Each number is 500 + 50 x the weight over its row's rms, rounded and kept within 0 to 999. Layers, rows and columns count from 0. Numbers have three digits each. The size before them is the row's rms in percent of the matrix's.

# layer 14 MLP down (transposed), 576x224, rms 0.301, rows 469-550, columns 56-111
099:520463471473429522489576531435474571402546576555476412515450449520447453560453632520545491469494530494497486557511458525509577466481480452510500549466642520428441564537
101:414446491459550511439476404499523461541513534450514407486502528465414555466443504440552566510434381498497497534497459509540463567495500515601524487478506427504535562563
098:468494541427436419532643477541449528551531584501495493495501477460525510559516572532451506445517478514496505481467473614471592456449548499451418522564511513371445519445
097:451629602469559519457563525493483584542523500581512469546475525464566464473601536512401473445409435462616482476613481525533511480513447507507493515571541474512499640526
102:461479487459508465481534479500382481526465518438517557479523481574565471498463477479511427495451488542474482529501516520456457369472514502473490535526510511502544556566
100:498602439477526474464490539517323512480439450446503458561470521542466466488506488459557495507474490510468532458592497545507503433402460483499510419522505465536567498461
082:535476550420446532522464429469462542591424496447473482516578499502444518543488488504430445533536553493509550507504472564590485483507525461527432443581505535495423524427
103:520429573519452558468469448508535542497558507494577429467499539515410454484426498443548508534482511512454493554563562435482559452503487411562480516555519519437573547499
094:509479380541473566555540509518596387506516479615588521479469472539446426417467482419531558498484498499476490439474532507487514600512544589438584446601455510459541531406
105:484515429649512510506519413665439444440577537483537545592505454477506516514533463442510485536501503441455494523520537502472498474585512551432449504540457453437481481522
097:502478578557463538561579505511507566519478439520428481473393535578538462514495435455507556613580543509409395477562513438470435418540601569503465538490436565550574510509
110:455418492516508568531572441603460538383478491533521505530482420375563490562527366534461557510536453478479438510489478525599447458505541555461504473418494464538513528535
102:432521452519558583428485483456523480425554460451494555544464520501519506579473546462477508471360483383429528490486491582547597496487528501515631513517534398503432524514
098:524517481502543418529446494557559551594569490511477516570486497482402534527496544533461499606517490479566559448475524596491535497538465531429502558551521505519499399545
100:434455599344566551514535519485471452493538551465523464516499451569444557527458446493499574567518546394573459509567468525516420518578536459480502484484525413498496539549
107:417442457481480522523483485518395469507570531616569556467466471493518527432489512461563500545550548493459406606475568540456554474523489510466499478590536508493469503467
101:442531475513563518454540508433596507401537527573537556570545503487588450560543418468439536427514434401547525424507515490505474536432492498514523533518447454495528545548
094:577438452486350494498528508484510512509474589521471488519429562560602521445512499571485555571492460453543526472495496363542499598565571484520439560469479397541481478491
106:508416435476434569472566494499507481480490589532527487594477516508481559525501562554528589507533470484424505486575506451494502554511469520469512508515536530464552442500
090:542424368636500527524481550509547589519538518561501452441515458586509489490433517478473505383507436519550435454452531477441476518496616539525523441482535540468470477453
106:439488548551496523551436512451413473518517517570553550453523483518494384454589495501587446551485505591500524494554498418493548501462442431497502489538531510568491452464
092:528506466489482543468607430466502479533581412421495520468518492536553645528500448538491535467464525549470474502436550471570494456435503456481439523426526446498534439462
107:496474474408569614480489547534511557444588401449541474456444508451401496473573456554499479464497446547592566470524519532446484498594472513501424477476497470545453492509
096:488498561528491533549542523467486451654580553488453554432435523492516434506460511512511513526524503433462534452487492463541550494505493500535578486475514519412512556451
089:611596555465436499598424539498482525544435526567550637478542476549595513523467406492496452499565603460551530524430577500498462555489518462528606479512482375469515472493
103:510384489434603415482568497440571429548518479505455497495498391548485536539585467411468646457473503424475535507488519535511379495432489542563416513572554429381457494477
099:451574476500435560487477482500558534478526520450507482467510486535493460541571517534601552561466392469551461470558611522497542486574620420500521530460557418458517505476
094:436523505464445394502465555508490518558514494531529500567552433573553379465499490498540488399505471547507470468507491520535489569458518567582547456479539519555517510451
096:462528510587418402524530437476428433505572477493467490506563528555518435490478499636527506529491383450448521506514513510527563424510448557494525445435538444499470519517
103:617455531480460407433470546496492482544502508591472438448517467502546501619546636517411503541582603445566537472545532431502550569547422500520470437416535564543573560466
102:477411535501484480505431509494521499437632412438340472509472506395544454646547491529469502465482469533483424488421561569475450461562540493545499500492469477541460478485
102:438485528447482450492416533444489527528517453502515451569500626505530502489492571559468470424573489508571509560539447510483410501521517568404546536472550401599518469477
093:482470515614545476471514467539367541466436528524461523608421545535407507470495465464488456595516554542450488563443474547531505464449424539503473465494465517521518451473
107:402445468511530373510458475494493576411480534513511509543403518496505465581563488452492592567593527441529522517560465445582426438604585531499478452469459504461358500493
106:542448505433482500638512461581459589526500543552464487499453559497533469525523535519585628460443472494596482453521482487457414451536488479505495458586506506505421453523
110:512443530445551528607460427509544525589476426590411439392564513458479511478475392494593586506477514581459513470408535528506549443515518480481462552485511501463441418464
106:485532512476448393485537510524513531413519556487510514519501536481441451431498473520484558488429454527566496526437530548549465518432578514524500471462572524474464509445
094:443475586478531604542515448477475516544594491363492552430506554475452415557468510486582540582553464580485501593480530469508542533501530417527527456504455571535454523598
095:531499502528466515590546578586543472498501473555509514458462411484512445415459547441515482579563537441548463463493494541573510489524404455588463484612443517488477514508
097:476475459502442541497416537530487520513592523555524487495596521535494467380487455455538595510415409563451512490597505455446508462558399515494493475466594571506436548518
104:532503485456480524544537492431403445517472543465488557499512499460440521380493481519519520531456480482506407440531475426565617433464436483546599441452518473464439531455
099:388584522475503436547507585561497483513405516541633459549541467479463422455528443460405476513616537440517539408557592462526526504518524562593542495554521535459469539529
086:467522508525508481479495489603479459473457449443508479372537568535554526492513542486566529582516490524520496494444487498534531505561511571511509499486483531481547481561
109:495532492482488573393523519494496591629543466624553484534406468443535563469389459503462482496478423452528506515575389533444425424445530527459418567491446533500436451535
103:523471497434550489489465496561436457441545535394473508507483572575419557508522555419510538498476561442508533511400542602439413568518548495481573450490513557547517502471
098:574548394510481592449503619502553524520553490540468495470476525498488484490500447569480522546436390505468566484496405481432544513487522511545560436560481409571484511465
102:534509497534581504558517486486454449570425488367514514435438512513545409462467489514508486394545468451454599487554447460460576596538474423521548484478538502568499481549
106:481516547525544578564535458437489445488534535550506576555514431443561549481548474549530567636501411536481517500515455505506531504509501590482565514515455496534501610576
099:413476493439534470567465512495321507455534554506487548489467554507526521518484477508483443601519446514533429542524535536441483465556577443474522463558469438508666504554
098:512582506475413432538535498508584469530468547523485423483559439501564527510487431512407489485561516469477573510516499577496393493481553443534510571500567431549494564426
099:419485415437545522504517509499451498444446547604583520558450479525510393528567553521437592440501528551503447407471539511545501442542511447489541552435548526591470469572
105:453390476514561505471462473496504437456453530487460521502541535451471416500466503489587454552426464480429503508510515524383570490451548524558609526507418506522530472461
099:438434494506499481517482549504532451523532540550517518441538484514536389501543505527458507586523542470580463425450464589502534352494600550489558601417561505487503552516
089:452479441511486525577483444486449399423491473476549546499552667568522510588524493511494503456554477459458461513495487426558500411467486592471466437506566549486523489511
101:456495413433521452511535546507522457482547441436532476499481440473536520486449582506555448513569535483497468500477507507541478566552461556468459558500490507485605484492
096:487579482550467533497503427484526413458442508402499495548453556474433495515477428412477483489556554489558477475576381543440477578480501494558609492600438400496425526461
098:547437632541507470463419396452493531464406471457488522588466391510538371423561457435385484452478577498516532467533515500493482501365553531445470479489479529616508477515
102:489587476481503637466490576419506477520499519591558544388508416538451488536474473386450456558486570495498534534550488495489550540598590530471547524471485579481493554513
100:492579533502462498567430501464512507571492435605478500491489566544455572507432572464561394491598535454462588517566515437495527459506583500583592390560547576399509494454
098:506443470521424510471426468579508485535584552546474494470471562519395498520476487595569506541475454500515503431456477466365505386474493541561534509465548559490437513478
102:483450556433444468504600472465501593576416497487545470537566567489442491466465435442434634500416513464524591465541544520485467436441502539514469499475467436496461466514
099:503500446491554448478407519515516541460533455489506492485566499513518448498562512446501494521510461447490453523586508503492470507479453491404535529505501440496424402527
111:451491527442451439580489465461556489548444548463475535590510416487565506436507590500390496558537609435629551465543501484491475579490452525420424562513553493510523620466
100:588478462492554538532365618492484427481561479437485490464455488530482505564561588558536558556521476437438495462452542506488443447501536525549547462421479538510396511470
091:485534479492460507538479552459556493477472509448473452555516507572490529482520513517432625490469512454452496536577510440522626472539462534515543437467533492495480496430
091:510486509499535474434465485441534466518534447433536500565560422518591490501509555489509461415509604471520459428441460531555493503481393463540489484438485398528605525614
103:401377474475455549476528408591504477556458445488516520501466514634545452478500490481473519552459568514472420490552650561481567555521555513434554517439519485504519485446
100:442527428383593452566528507451589472489524472464573481603528520544480526532478515479502534526499533464475487539511505539495461447461467512507494472520588412456521438407
105:539545581504552421527544457637540561439525448459473580477538535552528511506401458435467583521523547449548496476504501485468460520556556567477487508442560513476553502549
095:422542532500520446583495606497535429472571463611440558481564493554544581596515446524488477510486519539516461503521605436461538537430525553488519527514518426550508551554
106:498560564439467516512513429512461489623446535554450468558455528494518545573540550480472469456499492459540475522508489566439556446502556447483532537528537443554510439479
087:473611399431442496485530507554638502434464493455471590497463562560524559499516494396520627602503487519503497587419516460463512423523553504516494555467506456509534501539
101:502508498522413536497459558530499564471484489597519579496508436443511531562523488533623502576470475366588533492514474481417389470498516486451570528556489540460445447494
107:477584441443531537455523575551438502531423499498507435507447572456500422483502567438532506484448439531440522540584451498458535547585478558475528440433474505506609455484
103:431530509504435494569380447517518577521540541458480534541503465485514531366497433576590389483532557470453519506471527496461403503484481429590531392567492525511503585528
099:498486559461457517482443484605547537503442513535447506523522498484563477483500448522495436463544477502558551501536521559542370518473528456485585500445519425430512474494
100:499469463486526584496465487524420546468512532435598523573481510502537567397506490540562485514506440524576480465420493452501528389473434505509482574486467501533451443485
092:496450528485494615580468546482427494489438461581575492538540493394550521520531498528477510475518460524511467465489428513497450506522549468405528536600505527468485517532
093:524495640449487527550534510539462475613470476498543542513512444500517486526569478481446557367523516597462630496478506506494473434479485467553577529513493461523434447406
103:469429509539615460505582480558490475527497518532495513483585427505487542495512494569590561487534539494504531408468393550510497478492604458556511467528543530506524466579
102:472536485512575540524484410525488520494453530401463591515494462545453498439434455476530414508546560534525538445478493609483480530487504446422490391564518513517490589486
091:482480532529531486466512465532562430455523465453446533462532524518543475554481476611495571553391532502514468411443486461527591381440483585531482523465433492341555486550
# layer 14 MLP gate, 576x224, rms 0.291, rows 470-550, columns 56-111
098:419445467457436487457528553460535484455591495472419394388518419533597509420462507614447419390431469498554472521510533555486567510426463487463532517516510583542592526479
103:525488439535570549545467544590455464541459549562540499520539529484456484587483510590455495506509519494534454464527551458454469497432533473611565493491487424470448481495
103:416522562481511593449598490569465423473545474548513506541543464416568590514509467466480493528412526544486446480602522550486542536419455527516539479605517531455540518437
095:472538528499619484448511455568487582492514426539487510554456513563524620482564523425499483539481568423462438495574518506439559415496517465555425475403576516532467483422
108:560392468495531557465506533496451562487412369423493467464534573522488463516524537492548480528449524509473442571582499427548463466422494569410503494507495435532432470536
112:578393501562518491570517553538460451539530521558496615512470531453578579574493508485488628464474582527517495472454534562523508375535551478572488391534514566452447514420
102:600494455574573429464423585569474600553547488500481559426523455466541478568560480527552452477602579473457448509447550475417482552523367511562506569479483443469430501431
094:493508513419486544547438568493370566473453460473572477484507464515456467491605482466433486557601464486508505470592546463463489541553463487526453560582517418512546529404
100:481540581377485486441547495530487389559470596446499462520568511366499586504436452524521454449505522500400445578488410420431509428505372492447469480504498488515472513514
094:469581548458511482475440517612459545585456488548480577489467537554534425410547510452454479456545448438507449517590499443495511526465587573519468629531480548503494456464
107:454547521494326485510502553477522465587469422549499501557496471485412453511474488476512452526431349474566455400484489497433604433597488474508446533447488623548556468510
103:515531607547469483535495557538426452508479519448413516512606422531450606440504521501486489510545455477437526424475493543552552532529565509534478512523555503444519442596
097:435473431457462498490469562537433531458489452465439495507569528516518442518483416480486487533563439501437445487561426498441539574588532434474512496517503591514469596536
101:563514495524561434487564524561476431525448510447530546439504471459460448501503613518528438527558568561574565532545486507443517343510616476578465515552448488520568512478
113:525397454496448476563488598427526468494430459472519411428524566563465419569494456464486490521379481525444507487480576411456442479433508500529502537490423446512537467514
104:534492549538434435516462532520410518563509546555517569541519470449544548586549514480542488497560529530488514532542537454506562520621486601472572428498500504441501513502
098:478493544425486547510528442508431500530538435519538485577518505517473517518516625562490489549543524476462500595473416463445522529539532602533527600528527478530554442461
100:490463497494464472544579423452559424460482443552532475599440465553533498493467521444454460553513459441563440538560487537481564463420536516572588558510548417480478525476
099:515548514539454505554434608528532539443530520571462511365462543566505500529526510481421550442477394571478531476458453503513505517494408442457511497430517579441604550573
096:433594505414484486459506541455414490539516499510529501550519436439501490504596507466505521460502391531645394528568508596443513514569507437500474504464533513516473475388
098:571374440488553471446404472499448501466455393493583569556556475580452506467568445604537510576572538531467510451580444565587525529522596516452529532475479534509497541433
103:496473534514431361492443514504502588449441523496451429544525551486516500646570512476479482527594550554456451585477504449480519482460460460501545432537567545445453439499
102:566611426394480462485528463580515520439469515498572522493477486515489461514417526578434491515458591399482502555469418519559514509445658559588507600439461581518547537490
097:531477461527578463501518482570527509462532475465480552562412539515559528522480437448430455580542512544483493564485452520517462597523476577463500515408485471555554533437
102:517580485534433489455536644532566524584409490484469501480529459498435475574410443449463451482521559566527482492482494538440505536454477450459572488522528428555437430431
103:453509572426508587506493555514508535482516534478501517486525475536526492510492483530516489464481461481556466472511539535441454543532538531502587484463539482535539416529
095:525448445547571452506481437466440449515502397537501530533489540501546419485380522491546513554499551508497496489469422558465450449526508471560459457471567487483504541506
104:542509527385479475494431564538532500488596494529556509406518439532380506488463496500479514409626453420553483572439453446493448495514572479457567507494534460543414629414
105:523442387479533543445484516510517475534554445491552438546541591491458454384599488450466493453528486503524459537575514496437478505494508510543489583528483483403519548339
100:553497483578517539523589486537494466472596412440489553551638496389503498428503519427494487500639369545480525464513402427491537480422429552569461551505508527458466412523
107:541540543501454427575581558493446435522477526472544486469629497579509496497431470534496459523459534522622504504517547429500408462571520446566508468534627469516584479494
099:546466492502580479537532458492537512547545536563547507458480429456546500428509469493450500551472457590495389506415565446450550469562533497468637486494499521438455506435
100:613444507565619417522461421486591518468523448471580539426537499402523454436529603571515433467464550541475489545516579512454528489559474566504506507480535521530549576469
099:444472513539466551434506530495522619487518468518535569459517432417461476473517422538505528569465469477453452523531523492460549520559540508495481437459566536543468420408
111:527515433554469443502480601520585512498484509489553470447478473563526467523538477526583410474526517496554546546485499511481510491495513470499535455502493484496555523585
100:514475601482437438429514515496577526506523507470500385494445534418474559486541492592501512536503507472571536530541514482426490439530507492501423550432497502614558471403
099:459627508488459506536504474558417436511505505474473490508498495462474566504457590411428433462534549499522474503596520466471480474435491486474448544498418465481423493579
098:495446520498482514533472488518420557484428451549582503535456534543433515443476518588510497548544550495383408440510457479479481455584539522565561490449500461446433565488
101:423458466476487597428539546506468554504504464491519461410487494507471594476428491497527540463445443537501503476522498548496396574476491462566458545462481460560482464516
097:580510564423456512522488512476526548463486505574495491493451474500526558461464525473515471506477546519422518603450463449514520462550544505469506572440506504515548573488
100:463588428450503478494477522539463512493396486428474477412452489552497572518476575483540525394537529509384465441405507474491516599567472521569595491525511494571555453586
100:472526470499538453494472533485520535525513458520516409581439498528543395519444573556492456579455517589469525523496487519480533481516525484397509451491445505438494393438
113:596572553496467591447454444543492462512487487542531383593565559464512498511500533510598462495480494421535500545515495416559474470505458557581551476474470364409491609511
099:557419523519437529415474489533543503545388586473496579473551456469510446484508471451502633480457448546511442420501438504453537456546493467553498495571490425492491458495
100:517582441377540508506535471417525462556514477595516554389531534465618449516626454488530470477504503433490511507623556437469525493428497505585515424481550546470437499450
100:533417506503507543493412468494513437535531541566519495468459477435568452489409379455536498467549582580551460528396533462593471492442469502467521451435537521487448436554
100:471491510524504623476518452560517494480561504499488515502466506501535573521559541521528507515481451510443416499575515434450511479493487493520524625454595435434471511549
097:521536513459395462522570582504470508522509496483484639533505455571457457503450520468552536460570519557472548486533531531551487585486526518408456443496539492566465448569
085:610509504526549549523560533519485525479559548473545649464519460518462400398534493476488534469542565484463516605545493557564525558500480499513392480484490459497582488499
101:459507377446412569422513574481472413389550386566537481432546505439545478534545462528528434478388460487535540439482479538503550526408576469519452510418421440418550492500
102:516475450457558523474558564566451496550555518496461376463551467495486518468503479516545473499564562535503448627485541596585479543445588429512546412458530543564563475521
101:516504532497568542413497451524590492543425409513507432530534565438446571470504458449457568463468440525501526434510472435438485431525471445485496506543461533562425479533
098:459617408434584487535463500398502396459474399571503518515417486460438522357524501488509405491513428522508489488496559539466494484512561484496466443475557608441498470486
096:532553566570601469514519570516543559460515502483557530494554459631522580508551513574486516481414552467427522544418499556523458476499441588518582499642576443507525421524
101:487500520556424422506574471466526553440602649502499516571391550450452528587483431530392541410549435506477579513512503376468508507472521421545519489558465510529426581494
097:544440543544484420461534481506452455512459587559572549438519532491522389572570446488505537520510560474469434531491522472516444487499581451503546458500477578471522396550
099:485486534513488486477473548427469490539550529585516582530494448455442449479406524479446527544485477494446533522429406517516599409502505540546471473533462587421543513528
098:508540577498460511519564530458503503515427535500428440543514534555616429525507414479434440532442468595510452444380488505483435406587497475614522555453494475476542543422
098:467487515504486478446450506569569430520494548548477471530479496498441507517538526434565451509537524390464431450457528415539525505462442569512505532520504441409455491525
103:541402452571535524545448549543503638526458547443431549513477521479443474499560453519507587453501512584464476498422451438493463438470508499561533489557408493579495415530
097:524536539450455514498499578479433535543507434477437573417535473478508471521521442516561536480535501461420449605497465576583516514439566503473438561543546418446527564415
105:472408488523481539518415570496509511529453460470484537328450445464410493550436412541428486468505502485538507452468464469497465572463481441508530441603511434595646498525
089:415508556524462539447592436511454562483463557542563526429527541474456489359414484471406488492441550520543462477486516537531484498474522455473462498485511433493522520542
095:522539481530519477549502536468451566464624521520511501437473502565531564564523429662481460454573568558531449450560472491509562489528468604605450527444516506548566538496
099:504484481530523509465556538536436557568591566536505521537578505591413465522464537560561504490493441519434496435438566441476349455614543532423435521425508472544489592436
109:578510512582503488450416536476409507558482481534511565578513535555503494420461598523491439435485559557503448532477482585542540401565521421525418532539468481473409437485
086:472501502494490549505411467433576561407485426551489435526443545536553514495422525423470482392407520540468498498433424479498511533408560537447483557450449494538511474417
102:503554426463545508498504517496533616576584555439437489504513428509472509444492498459448420431494510504427506485535554433486523514553536512387459528474549370513468475511
092:545423479448510532453515487521405478446554495404440510520411461513457540413564565483494499450573514427543525456516458538561510421491411461490505385524442418519526499470
101:499448376476477516456466409467468538573438431538456546455441501471519505536567551535555429437477478454519509558430530549457539507553551527510476470510537519472536511482
099:483447531501607545505480399363488415464483408555464487559513520621536524572462399555461500589468422514439463577487507536433435524562481546462516484498476465539545621584
105:546379551609449499487666519427568480472535469621523372445496581500505448509530541459599521545511357486545513417505533419536497524484560504489573447551442400485516533533
103:472482411514442434527546527650519407483468527582499436493482526486471521568557559556570509464496559495494469532469549520511530475489482456481566532553604465393443453466
097:489471493519428455517511585428459524489451474430476495440541461431544439510470492449545526464452578474551452469539533482369456505576483439517601526507558443549493544578
095:519526490472510509492519439496533474526426480528519454504509509542523579552564611529541542504471449522528405516432612500465507618422540502499528526512425574494553454405
099:556469637481563543501568523425512584441478509547487467673496424504573534520533498564458511421513481587536454521465587594498452537420505442500487461548525467438498541530
086:420452522592490534510452521463533476489445436475518527570540420447531567554532479513497442529511564540529512514541450428510485422405537485457486455524495490466467457496
100:469493462460485506494420496446460517476491499432523507499467584453491490419440541511546514616486522415505429487447455521521557550503572495408475499490542506426496536658
102:501564469503506516545519426550547425468486485521553475503454546520476513519553470585488505517446556477439521494581496511479481504420547527498492591470431406472552490509
102:512567530473428562421453531503433548555530464405447490556559437465410495443587526446511570506482574402428478525499526386470479573516470541555590473498526460483478489491
099:536480484521552471425532392600523495509531393482479514423495486478410483574482486446451523445485553559496529469501498463402520456475489568515456502537432493454485497648
# layer 14 MLP up, 576x224, rms 0.312, rows 470-550, columns 56-111
100:561437489561456477572427425497536510533496558530462554490568575442498604460498525631562511461599520548557527517450560516509525524510442491548459496470488441533607559489
102:500530429489559485555510499548488523489502402570537532535580533540536583502538401518519504520506525599559422512511545408576504526491567501542494560530446534483550555516
099:474505527477444485547538462510489526524450437497474506405462480431491484399446545562421441509365457500516431441503551495428540565463420444507490549532421535494470422495
095:444550491477542539448474464511515436478449506503405484428472491524535468510519461538466480512463541594537455553523489559574495494572482561466540555463456520478563489493
101:502500488578514409483577450486431557476506487500480507524518532647515408494450374503502418500445428620543477574468535467470439488491499515476482506561468498430469499522
106:562496477554435413547544566416581505477506458471573551492462528514540471514513474538465470484503578412579424484463474412579546525568462535506432427509560477491594514536
097:487448645521434497553595459563558404536415518523489475521517531510462464479492486488465502461566572486537515562515527465489556501527475522503471415515413508462471518576
099:505502608518423421516493517453622466615479600550491558448461546461454571518519486513553483463560507497508523540437408532466574480494503467504501482515448444501487488515
103:525489474443568469530594477549539484464455528493370495497520471547567550489470550502543456596522518517606550519476534545467541514432437433430523431463412486501527454584
097:501525559550497452447592492456416525589412526507480489444396539452479508521491526508513589583476578579403491495487493497565486453472512394474492417510437486468512488575
106:527558482567528510477488550550520416488467494512538459500549468589498428517420414419514552468574565573425566582437453518486549520500501436477434524516514482506429516522
105:471428565453463493555557523543634567498512523485416499446594483572544530449483490461414533552588448530398429471431450494476530539478482449433459495521515472456489425477
103:526457601479576562506502448500548458530533533557375578486420422510470525525565531601547498503529534451528447543441342556531561465462429447491434474487524420501559474508
100:536521578557481516541500498458465494400491554480485520533545444574526517514498572527486564382486515527395555408526493485561478603525550547467484492469513540524541489457
114:433513502463567488638482606446571624515487503505491582590531450523493435477455522483521600402435529402525522581554474514501400508524545543528384500516605516601493550555
102:510432488488545493478503463486485532476529486513538363492531495545537483531435458567399498474580534434435645447438437475498534528401453448466428459579497548529463582640
097:450445497450558470360535497484493554514507507476539489442497520510422564426559489384466555377508458522508458485539503505549546471495484533476490513493484513499505485548
108:565535469417509479497583537491569590546456445497416520492454464448547462442566542424581522494475529501516491564510516518557556531533466467500551576569610510478495534555
097:506441529547433581546545455549406489531440542426601506494559553482441466504444432446549533470478394530393528564491610545440484469517504454432483493478531541446480538536
101:485546510458561535449458504538505488374461475469560535482466516500578505477658458560530457532463466587504549520533573564485528557540575445493491591535530517521484485509
097:582445543513504443535478532373518491555485605608524497571517469495393348467505489545530559519500454479546419484583541478469514592476536463533570514520550462542539456534
105:495512364565509424529514478459497480451596488558531472564572431464493461410480466497529531583532541488471543484487517530488462567504536501507361553564523494535529608471
101:468452565443539499483436539522446457533489472530421494476536488462494507435500495488442483481586482499540481499393403487483489521488557440485474544478545513440507460499
102:525496452423495591409556581525415557591588372432440480510508481435521444458390474533482528474491448493549591496568445483521437458504514557444407476502499560481415482462
100:566505495504421546546513485492378496467532527488491517520489551529489480422406548544439501556491438539466490536460470392568478449485390501530556572531488577529502449500
106:494529630482440465565588402534537499449524559613516528484495544488436531502517542528481481505583561498534459455410475558458404562487568476391549538464554526514496570388
091:478509417594463633422447560587490500446463531502519410430542526452519575473549502472448423556449573500499465470564556498503471404483556525507513589465456472560443462512
106:418388563537434478500533581460408450466540542456501540533543507508536454595541467463510592531512463515497559591447435444471403509576388622578539461451490469486516499577
102:547505535416531487463469546447577441532520575500483488490477605570557560485532498540433499559483441534572547564441527526488501386506519482550596498413608527476467498495
100:425494425495493540526481450484531582516416518523522433484390506499485477485422444444517571408542517520426450547570568572566552489478444486580521430524476487541467518425
104:530580468509504497614553500512469502485482535561463471505489495522474521538580456599496485463488548492424465480532519492525513461414514494424527480568480462517433420488
098:524514506481475436500510461475497497607519554503471541463464449434511458466403522457547356508525397541439472511486447454433572471501611465507573557534510440508472499435
101:460424471574536486514488438484438529477561595415518590459373510519467525472442582571414456451466563398477495412493434418454460565483515423556464534470471415532510497462
102:477453408410441454503393514482573539553490536494405523473468593479451478500490449533462539480457402493489492602488527392597394531499567567491462592461511555580545439498
106:500496423516485522551510526427420484545452480516514496520503503503449486453414479567499451475459533524410487473548497539530324518464492470563486443472458508455445468525
103:476491432451481353467489500462459467427486485518510541493539464524424537496457480410486519467457572445437477467495487550469434543564534489469494495522571506484543473501
097:506548469597518526440468460488465427465529431496454497598427592542451541498509452532482484388496417427541517434506559452504390490442488487532454518556438528447449509374
102:584484458525439585565565599539439508513472450574430474452471503464469472518471517493428519507483468521539503540508504535417515602451380468648469497567473479594442401466
093:534440600500459497507596531466568485489456484501463569556578511470554498500554489643509509521503428388509522404446439498471507533503465444556587528607506585461501418462
100:621549518510509496479471488567511508432478547493512429576519473470514499523582517470502488539501481494516460627513478513431557544428560426593462625509419514474499537553
103:476595471516471521594437547610499554458484429523503532526532455492573534553547579498565486529461568562507445479501586528485516532504515540461516566544498591474462597437
101:441521457484466479432488517532472475565586510517623485579496472503446429414539507553496488479510464445509533573539539488454538472474496466495562537496526468441505506472
103:543508538437485495566461436498562526459511433528576506536609521500514510475428465511367464519496520470617536479519433540496442521528485527511483457505545596596450538457
099:480472484463559566452515496468505613506497485556560555444508477542453489449510379524518463488600477499561592524537420509456513508435461487481531486485452593489507598503
096:614460479401544513459364481501420578466536528457398455635474532444466532449467490587542547524494442472481495450425530581545465518534505432446514571529541512456546532511
098:539464615508416407460509497454504529465581522547531517534580495500493584469472488464527502655525496536457458484512504580554520419509446536471527504502553480559540467423
098:520519553458532512436527484502446575513457478459468507499519549461490478540538474449510558455531493523511535523571561544566519562567446499549490469466548489531449643503
098:584488502564496462541514541531593475462616475479607535437531474471490454485546529409492521516457512524498502525499595458513489526554504505484386492413527447504422446518
092:484490473435505465455470459523484465488524450504503575559476515545407465504519639511515530482484494507458441547479446486386606491534540599535508542527446468516566502521
092:450504542546555412515452535574548599459487619512445631550473490536518546524462434526494500563555506530571492502548644504554512470588565494496551448599573550503508505506
103:426522483476535468450498540484511557508413481622540474468443552478477432479558426584491485467426526581446561439459511517578500501479544401524583489412476537482497422423
099:549550533430481414545502505387525498473407449525512463532500478511543540566504538536455524544543409482419509415448542508425472531551482564529507409493471499543472471525
098:560566413514530508519533452454661491523478491536418415566470405513509502471500479504506546468559506457390515513505571417543487483566511400488556515471470356519477597531
102:417585516486600512562541464556455562508447572495512497452558610526485560531436434545525465492528475458586532530556534458516453477503588498462550472486503478503442515467
096:526491438537507518377503398474445540490486538464486541556516403521535543405481404456527479510545461495510465511440375462521422506516509628536483529421499428467458508470
099:537555505467495587397516461491458494504500459480564504407477543570410419501418497473494463590545541505471480498418594499510444509505477542493486444525520413531500637436
093:516488443563453566486419444418528584456537502475581485457517436479513497570386419533601475562527454534562518507512470523469449441522572508457534482485523471459540447511
097:427471481490459461609568445546553503509462437500453435455486558587466539471481601480577495440608576470486511555551456511510504486544478527505466519539506553492456533499
096:483437463510494480526527556496450501553515501480538471459587493531489562525574488501485503405532512499493549411539554478489551470542455521489619547532441554437548440484
098:467565471459491605501462448476497557473482572491511555484499477466515625471553511556517473558548492560551621442551578582494452503597480458514540490424456480495465492442
101:510478478519354451586380427434529543500574480465563518415494550448505478481525466470505488511482466577543607490515429510477519517484454501474488531498607606508508537513
110:482453628456393478511486479434544543503483463577534472530488458491548554566475524462462526504490568438522405376487418494557624495529612498617475520553571435564560508472
083:539487577569473528518563496477461488525548559479573491577539559573542456452507510447502469353488418539492601547507464542611450469482477501513470496421436494448478502525
095:445374469585443457429509416454535563466517468464555431474536470523499466563549516615506544449481554577527421484499464463512507526494479551464447605482493515464493514478
098:490535466525490522535459495539384526487487644606496441438491493535485494460595461520468494573511459536558447499592479509405483459478506443516594513603536542437456516437
107:522508517497470615480461436507555431581448546462483455473533439541511408508485456488473449507467556398426451537427511588407485475511480456513451508518424534540544509541
095:490504537550480496456475543600520462550467508479526536548540517497389525482567480588487512498536609541547520434520537501519550482525473500432576565547523535484454500566
104:552429506473516479475493522528515565545542553459555510580562398492639553590506518460469496518497531559537532481480624571519501460435511485520536403428528468502475362513
091:544560649506532515488528383549365462501439568433562524476401529503515534529492458533435517518517475442491495546486431504505538405487523433455558500505552520461480490597
104:400444519509501464554544528460453491490512436628469503516545495408489569445474478477497464531426497559506451605568542475541448519424438505576598539492519435455455466476
099:560530475504528531619451444408527404487488414616451506599482473408560512500489404460433501506604530490519477466541532548501538387582500418522548472485580555484535502511
101:463592582455420518618451481487590458426397504493521624412489440490433507445559410530414491603471509562502524511535541472451586454526550493437525514510495563480454455488
103:486506416542473498410520511501519510557503475462526456529446449500521424539515557479536551538433521454421464524486569430451561536502525556504485519570393547480490436642
097:483468507435462459419323492436610500520499556545566401518517462425475508510533432511483467510530465525486600448435463501501495431437519420365457538436639498472603582615
094:500515543572552507501531547572525555447420495561498452503452561520595376563468507538507577452489499606540435411456519498536489413540505556412493576535583444513481448563
099:415528567463408523476449517498510552463549521484497533417464412510489483493547514636561475479489391559501530450490471533581514480552536582488534441454500574534488469571
093:554462524487624499636512383559469533521488452513486459483525499407464521517401504567554551555582502592529451495548515457454517519526540503637514494549487385546532450519
096:502463426657529456515506592558459579471515512590445547520450457549501510503497466514423421482513401505569429505555424467476465500550560513511443510533465501548484474495
103:530515465508474486517450493549485514476489490473446435430501468616523514418577495516492517508491554644531507447445504523522554593458465480403566470572460528541495390518
097:546525517558487531636546540515491546510465519540519456499534520593524477559517521491489535438542491535433343553565450512509552468419489485535418387439501515541535540490
104:474432406486462405502552465668499455498486412404475492512499510497500385425406421482526431455554440535465489520534496539458512566588522506569441496542433612439505518607